config.yaml
n_layer: 11
d_model: 512
n_head: 8
n_kv_head: 8
head_dim: 64
d_mlp: 2048
vocab_size: 32000
activation: "squared_relu"
norm: "rmsnorm"
norm_place: "pre"
norm_eps: 1e-05
positions: "rope"
rope_base: 82400.0
rope_fraction: 1.0
qk_norm: true
attn_scale: 0.134
bias: "none"
tie_embeddings: "early"
parallel_block: false
extras: ["some layers without attention", "local attention windows", "gated attention", "exclusive self-attention", "value embeddings", "a smear gate", "an embedding shortcut", "learned residual scales", "skips across layers", "capped logits"]
init: "trunc"
init_std_qkv: 0.0199
init_std_o: 0.00423
init_std_up: 0.0199
init_std_down: 0.00423
optimizer: "adam_variant"
lr: 0.000589
lr_mult_o: 0.8
beta1: 0.9
lr_head: 0.00939
warmup_steps: 310
schedule: "wsd"
decay_fraction: 0.375
decay_shape: "linear"
final_lr_fraction: 0.0
batch_tokens: [32768, 65536, 131072]
seq_len: 1024
doc_mask: true
train_tokens: 738100000
steps: 11849
dataset: "wikipedia_en"
Each number is 200 + 40 x the weight over its row's rms, rounded and kept within 0 to 999. Layers, rows and columns count from 0. The size before them is the row's rms in percent of the matrix's.

# v: layer 2 attention value, 512x512, rms 0.0438, rows 265-270, columns 0-127
# o: layer 2 attention output (transposed), 512x512, rms 0.0344, rows 265-269, columns 0-127
v265,098,139,169,176,143,209,227,213,202,184,203,242,210,214,193,214,223,229,240,264,261,246,198,197,295,226,208,208,204,208,169,219,175,245,205,191,223,190,246,280,135,154,152,232,122,212,265,210,118,140,241,189,185,280,278,193,186,233,201,198,243,215,239,155,220,186,149,139,210,217,200,238,204,163,230,223,226,160,168,214,193,223,207,189,162,179,196,240,146,91,138,228,206,217,156,304,256,182,261,175,203,182,245,174,228,215,112,191,197,217,175,226,177,271,171,205,193,104,226,319,215,192,192,147,127,278,135,196,168
o265,101,175,252,185,222,215,216,215,189,214,179,191,192,197,257,217,219,169,154,159,173,193,190,140,135,199,250,221,167,245,174,175,166,197,206,208,223,161,260,136,263,182,175,190,186,175,140,219,217,167,281,218,181,239,290,189,183,132,201,158,255,197,226,174,163,229,121,179,140,254,131,229,221,229,156,205,197,207,203,92,135,237,262,222,235,226,173,165,220,200,153,171,252,269,160,193,193,216,224,170,233,181,166,206,209,284,269,249,191,213,197,180,181,187,190,146,180,74,248,287,166,224,203,230,178,145,147,249,202
v266,101,212,212,217,198,166,285,208,217,168,197,222,173,231,215,142,213,210,232,215,256,186,152,237,192,252,219,187,201,199,197,227,179,207,221,118,256,198,123,114,214,227,186,177,187,205,190,211,181,166,216,250,207,215,225,172,215,198,184,263,245,209,231,172,233,179,235,220,212,209,194,194,146,213,238,255,182,221,179,159,234,224,269,195,169,186,269,162,204,169,217,191,239,243,144,295,180,134,190,160,92,198,177,209,192,203,199,234,112,205,178,236,158,184,232,180,194,127,267,248,214,216,142,223,165,264,216,178,191
o266,103,193,210,213,163,231,162,218,224,212,205,197,206,225,223,117,183,202,159,222,276,186,135,223,223,160,146,237,236,140,186,121,229,131,144,202,272,202,184,234,298,208,209,207,247,214,135,191,191,227,193,254,187,229,208,160,164,191,215,206,204,175,269,151,135,111,176,231,179,196,214,157,230,156,93,210,286,196,256,223,232,157,192,185,138,222,142,216,190,240,195,223,244,309,204,139,219,170,231,191,142,196,212,179,159,261,209,191,252,202,143,206,215,229,227,159,193,215,157,170,110,228,172,269,149,180,217,185,197
v267,102,169,217,183,301,240,260,230,187,199,159,205,181,179,217,223,226,269,164,199,190,235,247,111,98,172,256,194,211,205,179,242,212,176,235,176,169,171,282,169,203,231,225,141,179,283,246,179,183,259,152,134,188,204,227,183,161,161,220,183,227,185,150,214,219,198,226,180,140,185,167,256,200,207,206,193,208,124,150,283,187,188,211,208,150,175,207,287,178,181,224,188,149,240,223,154,193,231,187,132,248,226,191,200,221,167,202,192,184,292,224,205,234,212,211,172,155,216,225,201,258,218,226,259,371,244,234,210,221
o267,106,171,139,186,235,175,172,185,153,222,230,231,221,207,194,253,178,181,228,196,162,135,276,236,225,136,208,183,168,120,150,104,314,229,146,225,218,212,187,196,225,159,243,158,265,211,242,219,176,161,204,177,196,204,161,212,274,245,232,218,167,221,173,149,246,193,165,232,211,140,137,164,179,245,181,163,242,189,149,165,258,236,146,179,215,199,187,223,258,259,211,124,151,160,182,189,202,198,214,169,211,165,191,234,191,220,207,124,196,154,201,185,189,159,231,261,230,246,151,236,183,119,225,206,238,178,205,210,182
v268,093,268,139,175,98,204,190,242,199,210,229,162,191,159,230,245,156,155,200,184,157,186,281,249,108,213,131,245,205,191,174,168,205,212,206,271,244,189,171,181,225,246,244,236,184,161,226,217,238,197,193,185,190,226,189,204,205,167,294,192,185,212,235,128,246,205,178,227,252,200,187,192,213,179,150,182,211,232,178,180,191,259,238,183,174,156,155,179,160,265,219,213,147,218,205,218,219,187,261,202,152,214,212,216,228,254,204,181,233,242,257,184,241,252,236,234,232,182,220,136,272,161,171,220,132,131,204,187,205
o268,113,206,171,190,189,250,230,162,199,218,188,198,154,182,198,262,198,214,138,153,240,126,197,154,147,198,186,197,269,237,165,145,257,197,254,199,260,104,200,124,237,219,230,147,219,211,190,198,265,182,241,254,245,129,232,140,198,238,216,231,229,215,271,195,185,255,207,134,195,105,156,163,164,173,147,167,184,258,189,165,195,183,199,238,227,91,203,223,240,316,146,273,175,296,214,167,117,147,178,129,174,196,279,273,317,217,184,243,188,301,209,188,197,154,178,263,160,159,303,139,247,180,153,185,185,199,194,212,214
v269,099,185,225,194,166,191,59,228,258,244,218,197,181,191,233,253,239,138,174,161,213,145,244,201,259,238,191,240,196,206,155,177,153,175,228,204,148,221,204,207,216,208,202,165,217,178,185,180,238,197,202,209,196,180,167,177,221,134,162,259,125,201,143,282,198,228,202,307,205,102,121,277,191,318,226,202,217,184,180,165,179,172,206,234,188,139,111,219,112,273,229,209,176,141,282,195,202,281,239,229,230,235,221,159,175,187,238,229,186,215,227,195,129,246,188,115,161,200,208,193,227,140,179,235,170,101,250,234,212
o269,105,192,226,223,165,199,207,233,234,162,188,162,207,267,210,166,219,199,153,160,255,175,197,150,223,235,248,251,158,227,252,278,176,208,287,191,178,211,150,147,131,180,224,159,209,231,116,196,221,223,210,166,131,227,228,238,214,234,256,277,152,195,218,210,237,270,201,185,212,212,132,197,176,249,214,181,204,235,218,177,209,175,193,116,234,166,241,242,194,170,203,142,238,287,224,256,220,227,170,230,164,162,186,194,149,210,220,207,193,243,206,179,138,180,314,187,206,171,161,223,266,182,162,133,205,192,166,208,197
v270,095,188,160,272,226,199,198,225,219,183,158,171,174,179,197,234,235,263,184,192,206,192,169,182,157,171,199,231,230,183,269,210,194,139,196,167,205,255,259,236,213,113,150,148,219,185,199,184,307,254,193,230,245,121,219,226,128,196,173,220,176,254,205,262,226,162,197,230,156,182,204,145,223,212,233,214,185,222,172,244,229,238,195,186,178,211,167,238,218,174,213,208,221,126,248,196,124,257,181,155,169,157,219,163,193,205,156,192,185,222,168,130,263,283,203,191,247,248,216,105,236,190,212,293,249,153,245,145,242